config.toml
intermediate_size = 320
norm_place = "pre"
norm_eps = 1e-06
init_std_o = 0.0
learning_rate = 0.00707
max_grad_norm = 0.5
warmup_steps = 200
decay_fraction = 1.0
max_seq_len = 768
max_steps = 4419
Each number is 128 + 24 x the weight over its row's rms, rounded and kept within 0 to 255. Layers, rows and columns count from 0. Numbers have three digits each. The size before them is the row's rms in percent of the matrix's.

# layer 6 attention output (transposed), 256x256, rms 0.0526, rows 152-177, columns 128-255
105:125165154120122139105120096090170102121085162161121109128147099104129149139126121143162110136111117140131116090103151129121127157101165167153102147115104146107087161185017132099127157127141141142109122124148174155137106171154177124115149095143103110108128123129103151176100131113129113150147109132139124125117139109103088133080148105157101128116104163102138089126161136146141149127128
095:114143157106129098196144131103140123095177075144168107088119171129119102131124122135147117151116121156144141124132091103106141134138134152130152105154096104146153108161136098095159138107155130120172134119108169121109146158129152109159144123155128134119066137107100113108102141118130139115103141109147136164139170144114142128155158086160127153093166090139126145165161142129149124106134
095:158163103074136136132106117132096168154093112145116114076133112094151153167124134172108169161111109084101153119133138130142128097100159115097123157102160094105108135178146138116114098088117184134165110164101136168089157149146147089121150100088153107133136144121151152096114103129142110149153122079125142127171125085127122144136132123123121135140103142152147064122140151154133096126123
098:124100122153156113166165184120144112168149097153124165119119138108124100082155107122117120128158113094097126152087090126141141165172147131126124155130116126113095123151116121108152117124154119108110143150141105142133128126141131132118150157102133099091141146094115090165156086114165148104113113143153106141129110169127082111150123121128123111168127202147142100118113114128102128167155
103:078179115098127174087144086112141143103131147153135119110155143114115128122122128153093116148095156185117109132100124127149122147128116154140139116121152123121138134126178110135158045089169145153135194147207101109110107135145153099146133156122116100121121100174080108123143168155120100125135120134126139125108114120131159122181106125139118137101076121114157138134148115106131134092147
094:167164126143151126142136162126142154168120074114141109142128174129148164128132137148173126164132131122126094160123099165111138162173127114126116120133138152123140165115101143121178122161129126135111155166106138108174125140137125095159097138116152100119118113101144169125145122126099138161151107137099097131171167144130119116116091147127110127092138121090091147119117111110112148139120
092:117177171083142166155071137170121108088133143123091148095117159149118115137128137167121144112109117148107135091165152163132126130152115179099146150210124122106101084139116124136116121167127105124115145113149107173114125114116104117116120116143128145125170095146130108109138142147121140098140111137107138126168122115096138129141107140114167136124128160081118087146127164197112151176112
102:120148131088135138151143097122136129123142139110140096138139130168115118115114151154079098127132142141128122119120147122098129157148071182107164135159129123127104139150165180160151100145171098124144106150134157122118133125160106104148136134117091121108126154144120086112124105156167101122133116124109141162149102122083145086142164112141069094140170109115092125115111118111136158110131
092:124112118157125128123132141086139116140130125116070133117117104102163132158096142149179120136146109155121107121161101114102100135139161152123093145108120122145099157143100134138100091124165128113131068122125124120097125110118161111105147157133076178139092145118127130087116130139109120134148134122151178129083133119120118097147136110130143127107085117147097111142103121131142128143133
099:104074128128095098058137136095122129131115144135115078134139107124128089132109132137126149150103144119114157147127106145118130201136140123120168119101099144115145135145147154152157139132136125115119129112110107109118144154100101112142125111093132133148122128128092145125164174105131118149091141149096111172147169112170146128141121143157120123117160106111102130112136113109082158102139
098:156128130109118134109115153133083128170154104192161132153131105129172157162090115099124130095125125160128091122120160143087128118117178124137117174108145114117111173125145130134143163144107109190128085183092096104119105088116158142121162146153138157148128122132088117133107128116129129126072134136161126099147118115078090148175124138139099139128137108118118100160135136093173086158144
101:075105135098121150141115124161163159140136145158140118143112120110110098105135148118158149125146095136174127145108124148114106145109136173106128096138133137115177144104063133128124125127103156111120124224137152077103093085129124120118096097109138079118145143127144154152147137113093105128119112078168155103094121118132142112161166141178126131158098132135111104150126137119111147174162
100:139168170121108124108141120071136124136164119148121114103119140121106148136075133131121093096176095124142111143117157114156127088133126138129128147114142116131112130135124141136115145136081145137129159138145074146100134132111106166121105135118146147154123154128131097148124105112075158163102151186084109101116159126137180158110165115109153141080069138139134162110119141120070139131109
097:089113117135119127106118148118056102087139127117099101141136135108135097149129121131100144110121100159115122147148134130126113133100113086143152150126144158136113160134136103122162135163169116153132100151136110103122132110143145158086096125148141139107095103169175128129147142150101160079140157090103154171115162139119052124106074128125151115120062138141136115073096099112118143101134
097:106150118151119103100104112106136084182150154130117138113113139140155100148129153131175113164131103136136100089121135145165170133144129169105147152116114118103138163088110126129112136115122088097127118098163126174115139147133122080141119108115094113122174130094143125148095144113120133169119117132189109099073105112136130132151129126139091137114123094138156093109101138105101162124100
105:114181127097130158129143109101147121156123134116132081115154108137064143147141117116136094175076087122152116135100184116109103189122139130092138140124176111135106144140118131070104113119170110128131136129155112162141129131140099181113157122154130114109153126125194133157131119142142106136080180128142133086146120128173079154122124109145160151113142152130110094141100125128115107133126
105:120150128164107133133137095175139136120178092089126118141139124143138073119131098144151128098120138145126172170132094147155169099153142147165168177104138157137129129155049143145144106117101169160102172099137124143136125111149121138115139162135118120112141136173125158110105149083164115139130170127092112127092131121176130140094153107104125105124150107140128093096140132091175126115103
098:116103126157114145163133138126093175136124090098165151164155119098116122124143167087136129122132178083124110112118115106170147113142136109134132112152162132134094128151143114156167147205145165093140094152115094154114106111165191129108124124118171116156107143143137154157109127139061154089140125136116148166109122128130121178115151115101134110100124103161131128160123132123118145159082
096:109119124112170117142125103128119173120175147124116067128126168139118105151136142162165126133128098112138138113122115145119145135165162147142064134144140106132155123117083132155155083116133156128148110159098146087099136127124161133138144145116135123129124108099161110129079105108079118141106107102206074143088134100115120146118105122123121104109140112150107124074102126118108149110157
101:169156114098125136100168138143129139132143128129108135095117110125131123104119095151115143153142119148101168137160123109122127148093141122182126172124139141101083134155047137130127129125103150130145122104137132122129101156178121099167110121126125129119112120159146130157133112136110095131117138120137102156120126078131152114135109124109124121106156126119117162089094136082138096091128
104:108144116112131099173136122144079135148145081168110141092079118149111139140144124140151151123149141156103082125145107119154138108126130163143112149141136115107120114137177176098166163119112149129129095141129116168112094131107085122114128122107105134128158125098134138134176158086126102098127118146159114157167118144151163107170128095082131149137116157160123156119145132144144146142170
107:144157109107135126075134167127087157150154108122146159116122103111117130128097113131165144151098088109128124155135140140126162132117135163098134130142147152085127158090078140113124139117132104160164134120103145125131148139126125122142074095154125126102143163116112140121134152157115146096109108133133134126158110087128068104134168099128165177112078102141228140101132112139158127132135
101:171157083138152166095121158119128126133141119128133082170114145171127136070108148135120100120119127126116131112139122150176153110155143130160142151153087157113109140104138134148113126134164148149120109126148121200100129103169122127109145143136144150158141140110170117160105163093139098138094151148103158114113085144154134122102111140149140148126125133105130140120121096118119112147101
094:128155115173104141180087114116150087116154133114120099134153158154134136122157118178114093112121134117141127106124116132169132151144127126126192143122156149114120137144130110113121117099158081129101086109128112103113129138114136153112155122167120123101108134127120134154168102129089129141132099162124082117105126136146214159093150117103139133115116100127118117137153119134111130126150
095:106096110097137165142118166131099154093117150104154127127144131124143115096130090166105118128152113108149090132119134199121127151172136123114129098164163109176134120060145112152137090104145131140112144130120120186100119183126151113112136118126130130133146120103142098094150169118127097103074151136046152120132122107121153160118124178111117114136114131174140122094167149147104157116115
095:149095138146151110144137158103103104140125169145116138132134087068141132160156107133147151132137155092089159138131159151161128101136126174097091170113142143153126140132133150134136145112132183147126115134169116131194127166134130138102140125110140105120121133115113189163069118138130134162117113183146154098121110124143123113141098118158165122110070131159115104156129090146103138124119
# layer 6 attention value, 256x256, rms 0.0471, rows 153-177, columns 128-255
096:170140112129101148123120122151132164144113144108109121141177089130143147089150114110089069112154124150123094128128168152146142105134144143119135115129130122157165144132133096152127111118112135150151101142141120109160095121105088139145121093152135126118160119137161136095134111169155124169139162146118128101096139128160105170116135167100107112165164138097110116114144129147129117089086
097:151116171169146127129125092144110111114122116143101117121121115096157147103103145117111134100122129078146147106111111150145122140132126111154155137131132143110173116165124095135109092126126118130188131155125115159106107082150127128135176143099138130143111144140101129194135178157064142159140149142092101090138113141133146122128173166145133135163166181145114136139103115181128104107121
098:155159213147094104107145135131117106105149123124126127126133092155095118147145126135135173107133121111171139142144115124113142125088116103109157113103117127136188186100121130127082124159146113120170152150132094112163149139161124130146150142125132117121093114123162146135122156127148161128138098131154119110107139104154073139117117176109130129121128120119138152105141128103179112183140
103:142099151129123106113142138153140115144116147118125147124151151120145118134146131109133152108137136131121152153119095105123150111143135103098105111124105144130128065131134122132066185169079118132153095147123154116124132137156128137173101108122086082144154195143155105103122136141149149122170106137117158156125132091088150126094116114082104134115099160128078172054123102141101105124110
089:108153134136154125088119100102137156121145157123116139113125091117154140137153098113147059103113134135139096147101141124151115141141120150152114145157064110107138077103119137132116100130110153104150154110125131165124096153131113144160138140126184151096160117099154100105100185171151126144122156096144140104166092102143124122131124112096109128119133131152142121123111132132106135124167
096:133133132106108112148142122129143118133122142120134123112128124159101119151110081141146127171181149148123089123130100118123145123122152133170150146074147128168108146108192130134121123126108138131137119108130120115160107112161125085149107142141106083130165176079122111112145101106106166165112105134136090123125127069126104181120086115130151156164101116106118144096150122120130134110122
101:116100154155078118114121095166097109172110172119112137137131161095149105134160079118140154128133114117129110124135124056146115117131132111124109098100079125117140148116140165099120143106105180109095121071149103147114101109104103143181115117133105162148159122105161132118108138145105124170125142137104097131159180127166123136117111086085181120112139154103119139069120126133149147128095
093:154117164121149101125113111136123108142140145088119125111152125197140152159149154141121107130085149091127151149180123099113096150143122112112102095119142151096112095149134169099103105110141136162151137171105151127169094123150135136103122146122124074112119113136111118138118117135108125100130122066131099133121124132136141108152104120169093147130144163118132110153136143108101112135129
099:125131136137120103147143111172148097112081140107124118172107150129194126142133075127130153122078166115140146127150140153087132136140092198147136104161116139128136135102098129132112137174130107108094116160141126122141160101136090135106152153146130153123126138098119151125101107117148128125131103134119116150159104140135152101122146105160119122108113097142136109098123158131147157123151
099:132114159181139126139106149091150123085129092143138124183132141139104099052159139108126128149155169114140136160095140111147121130090105114099155118151137103143120137153104112084142121105142101050147166154094134130146129153153139149147146111147121120130175138119093160160110126125107140092154116144120145157125158156140101122074132106111113105134101125174114151117177112122135107120077
096:145117095095105127103161115118126118100132120140142153121088151122120145143144094104140116173098105114119143114137114180131157133098153115138106154133126144155085137144127076138184157084139142164137149118124152131168116143138134110133136118093136119128098134109141121131121093163115150122158101102151121127162146097140118122129126095123113100140150161110113132095079147080100129099106
099:143100074190134121162162120110142112144105144121128132134126112142115139106136148127126124121088128125073135083060116102121114126122122073114148160166179136112118103119109109173171157121120097096119138133151149111146158158103120117097120136113161175115101165157161149109152163123150153108172157148144120092143121100122159105078120155134142145102135093117118103123082128100157162134133
096:126121122078148103155104123152123148125125142134149083126119086147116158138154114118130141158160207117116149113148114148102145107120157138121136161143115091117131126086109150143141142110106130119127136146132123156134142114126155142186130155087090093108171158080097080127114134098088132079179085147160137108114127161140146105144142169103140094100174113126121152145114124161117118103131
097:142149092135154141090148117183150082155114167098165129121173131155126106162152097158106139089115118121125161133090104123123150089127145109145127154142164134151109153134128191088133127121155133123141121150090129110121083151058108124132151106107144132141139114126092116117170153115132127116152101105099137144138157119114146108127136153143157176111132178149130102117076093109148119111163
102:145114144144159088116139153136124151141140112087153124116134151147126120122098115111144142168106099128119137106134101101136177099126120132145162116128148166132161113140084112185156112140132142136129138137128127120159126098129108095129106137147099102122166136146138108127140163143098140103157114129110137179088143120128128134129179097143127097114145148147116148102104184128111152150175
105:096057108143173123149128134106109121108140105139139109126121118139103121146122143174116140151167124123120101113115127120105151127129132153172121104156137121142145135091153120115121139117137098137137096140124112123123145129096122151157148141131098144121156127121143149113147132171123137111154083115110116130089122178089129169154097180122089119115182125130158159154077110167106149115175
092:134137115107156117118142104119148103118110161146131139115131072150109132111129148194110141121131110135155126117140157105129071120108112086169120133138100133133131122129154117089150085085091057158092152144096143122117111141099150127115129157168126158127121119090149087109108112134103084135082145151094156108146101171173120101147104149133143118107124065150101160130107101116149142142130
095:177117098118079127115176114099099138125157107141141129103109093118113158122161107127110114132134142133124151123134101146170111129134138120078132128113112135141122139116108120109099116115122115127111117162113095150136124171156111165136172125137178102079110139119121146109073135129113161167165139175116125155108095104100133046141141187145166109113138116135105169134108105099114114155145
101:118098166149101166127115138138140121129093168124119106133145166129123180141097128114170130133105117101113113111098131109103113152109096104105153103145115120156131118122158136154121096131147153114114110157117093125127160142104121127138117176110092112117186127166104078125141115129159179113128129134130157117085145136159146146146143114142110137070087129126163112143158159125120159115131
104:136138145141130146067105131100164131112131146059115153144096092152094138146137120100135147152103110060132127139151135135128097097146130087115142146130119153123154116122144141140105124147157111099115139104120129102127125170109123140131117140102135148136073192105103126142116144127125142158155136106137123090093146125113081103096129151103109169147113083125108134116152110122103134137167
099:142126109149158108124122105132160120128113121142128126144128115153114153150104136155137140119171116130076108150087100116136111087127126140092122159142131124140129148163125096154178169124131140146140123105084125110189119169142115166112171128114129120137183113170115077126159124092103152127118185113165123102069153119110118133133143073099113111145116127115101138119155176172085130132133
096:053112124154144122119105113129162143121112151114130140115150115170107160143145134153169116106137108133118102164103114143125135142053099131108110113109103092097150157155114146110140137138125119136125192113080110095152195093124118114115096101103119171144138157159121135121172101112161136164174126151134126140141110111097079140122138122125124138095148151156126093107100119135088129126116
098:149128087124118149133161108084131091121101175124137133151135116152137106122131079075113153161166161123122144133139174123101180117112101077151118130114078146147152114115140146080141082136132136131131113086115125145137142136103103126140178129135186106150130142124127124127135161094133139154092123100138137148140111124089104143123108136142097119159118103114103123116166106143179137085136
097:127109092123133125148127123066133110163114102178071199114099157155113100146103107118134118094121137108101140120124157126131099130074117142101106149122137123114128142132105146141112145115080155130114143102115134108106115116114135119138151125146129128112142148103132120160138131154150135122155084119157070153142117123123134095157108143115161129205130111140099173118101096129146169144159
096:134131153138116089139150126125152118105104108097154114140099160150114115104086148122105122148117116131156124161154087103161128119130122103133152119134132107081149136095142116120103143167134093068089125118089105095084138098175146103147149109096126140110132144125124118126162134120148145092101130117137134097159150134113093102128138135146107158127179151131104127143140142139160108139118